Each number is 500 + 40 x the weight over its row's rms, rounded and kept within 0 to 999. Layers, rows and columns count from 0. Numbers have three digits each. The size before them is the row's rms in percent of the matrix's.

# down: layer 9 MLP down (transposed), 960x192, rms 0.0549, rows 71-96, columns 96-143
# up: layer 9 MLP up, 960x192, rms 0.0841, rows 72-97, columns 96-143
down71 106:498491449475460488475476549506488540478514513513486484514484544529466491490544554423475609512541519523548538541537501469498465542550560469493501
up72 106:510482439527460588459504438505518557530483496448543491552552536554487510446457502423565546499464457422549507483543536440458504447480551515520464
down72 103:436489495525571574543447457534464531490491482483537469477536501524481442553456537596496528511504465527501551514472487519544519579474501486492452
up73 103:567502481426502495469498450462533472547510468481485458475533440571589585477510519424481471501458548513461473437475454477460527416506516506374466
down73 107:512485465442532479497487498516520459526536515503538542519481512532528467457450537494480411490495460433417496511497513434532514454479464425428497
up74 099:510520545407525575590483466432448494567519464523461494499547528502510518520449541473490487503553493500552533502502580529526501437535504499479525
down74 098:493498443519445425525552492447513456463474486412527531483449499523468464457569479503507465518470481529497469454468443513546428515541507498523509
up75 102:467473524392463512498526504511464526497541555526570563547540444469513583454429562523510519485563524492551546521546532436521467516562519477440521
down75 104:503482555422520515545470471499496554546492524511513460569470419463493497437459445502498494462584610474502462525500481465480455540530466508463544
up76 105:519481470477480440448503462518529544531494515485528542545567481546543529496446493519541459580552582533481563575437497445435522448523437528530540
down76 107:486462451525493480472533573494523500517503477489580467494514609474447525504496480543452486521498545507432466441544478538535473554520440477507562
up77 100:487509512478486443523525471490493480560488534564511514529528493569567496495418493488490561556505525500457476478493553468510495417477485534448454
down77 103:507524449459461477481533508513532477530550533460586581445561455505528415558516462486533511516487496471551558394535488464521505543501470486485527
up78 105:515559530481527505480546486502540519477509566493555430457532463524546463590468570483507576515516467547458438528572461467485460529454475500477585
down78 092:498454471525549597537473489501523421489511522565530467520563507500455544499459483514497458456461523518538526463491454495523494491476516456573496
up79 094:504540554462476535488516490474426543537470567436427524493551486465542572515471465545571535533523512455468436550546417546457563523482454513512490
down79 088:465480468499510434513497433496470465506506425479414508573516472510466525505502500510495494543450524437477528469536488509484556508567490457498516
up80 088:516482541477517527559520409467520529572489558517550453534497476560538566529458470484475448531526456454464511471509457491524512559562444559523537
down80 090:529447517492516573473534483530543475561467463570432496570477468450510463468474499498481518480549486549530581513511528466511498487466469554487501
up81 101:512529498497578597512509466462520521477502462419510515475575515516498508513414558522489468578511540496503585549523465572501444534471493556484554
down81 106:421505512467516472424500463524539541465451459488523493501574475492487533516455538559473463559512494580463525503534494574538464448508546544477499
up82 095:518482525505482487431557546507491546450430475519535530574430433474555543524527492518545564444459475460524519485473501526493468437460475513459504
down82 095:485493509445475525503523468476536504535475507440489534434496488519466464601503438517485514538403471443496596504497501412497485502440480543490533
up83 098:509523442513617493549490517438507482498476469461454500449487446493448550496517434422507529531477566466444510480448574484505497485485505487538606
down83 095:458530524519486459515501552539431469500454526452483479543500523441508446486450494480518502438504479438411503456441489482501503439448513533508460
up84 103:591513576499534451511511476490586559547516442487495504502601483474500462432448431496452459511457527541431525481511485530470461472540550583477514
down84 103:556583493493534488537497462548499500530447495474466502510538471496572493523567511438432524467445536550456458511483477542538531567525517561493591
up85 093:544529428540529537454490450496507547501456525555370484512482541559575504485446475517553507469460574459455563481489502454526492465549430514477437
down85 096:518548499512416467522505517593528458520456470445492503542464475561504502452501463511544444498488523532505513488528526472530534527484542470475478
up86 101:513523484415498543447479504425525514554495571507460515471545473521471539495488459545501498551510528448570482472461430489510446446439520466496488
down86 104:468493543463388530430428513470520465515446475499475529477533512462419568491454478529446504516537496561550447403507470465539476518522470539519445
up87 098:526484540523470585483479493480498541491503509429440543513482521571557538429499529579487546513480491527574446510546530527532478494489439470461437
down87 100:505437515558491538549483515501505508546514455485503521480493542523509481507408532533460465498523479542446509505494539514513572591551535527533439
up88 099:466492474466469567485510470506444480547402479483522522497516469552519534506512560444469506460426509492574502486414479442447498430510504492528475
down88 103:524489464516476571437560563546503519546467494527495506540416467521571562542486549486464507479490455473516485472476503530446582460466516530489516
up89 098:524452497546471538519556541429575516534492481471560468476468512530493513519419518518486492473488499462503497581540495497429522499503516451481506
down89 096:494452515510496515571545556440489533519550511412529512454457528492489508520486542478511525547402511409496538511558428488437503458491448511436488
up90 106:551503533472543567541535442525535487571528505454380443503557475504480520502506521571463498472475428519510517589482456500494497505503517529501464
down90 107:463481485552520467555471557472482481511477446449466495483525456402477465450527442478532519519524518490480447460481518473462510556523493479543471
up91 107:508537507468481469496496507522491497552445486481561517498524452551544537410469462517504442525514574554460501609506522518464485488508524498493517
down91 106:528502475484491465471518448522527500473513469526517438537484500528468548502528520491465492487567540525483527545498518470499487471581548474446516
up92 092:506483478561544446506553481494500537463411492457572483417512514519466428455507469578456483502456499494473543520543515507522499456509516585537547
down92 094:531481551453507509534481519477496444531596509499422485517587492490466485566446532505495507469489425487539486568508514385494569462483496576523489
up93 098:545554506420470558514513501515521519454513488459540506508474481483506507446475573535467468493509580495535551475540489454531513487477507495448531
down93 098:448426520548450425495446464528488432463551471489503540523446495506471472515558445504458479500442511448536471530540540528484530486545494470479517
up94 105:526489513488545472563536493535488522488521531521573529523566516486465523482497534454448500556536456519516472520489510488471486438491542487543513
down94 106:590549568564503542526494574534419477481498525453485505469488502575395490485526516556464525440503495509420544511464584556532468483513429534509529
up95 106:519494584465493594483568530438561496521487450509494531492549420430490506454461469525485459599519452487515446466558480487545523570545452479528515
down95 108:507502577502538539513551534515463463490549535553491424492454482495482529519516481508491491490497496488440482469477460536568540534533568494559541
up96 103:557480497549488450436499485515545479561521520554478531438497418482506568486488469492453498477550566513520539508550441465472454564503456458527555
down96 104:564584449542489533499524592489502512524507455448456524515525520506490514441503518435447452467506514524496491503517481475515560508575496529496453
up97 098:569495567552564447504509508478524535500492492426449473486505534469465452509551428456482479495517504486446502500517567505413506432431518553492491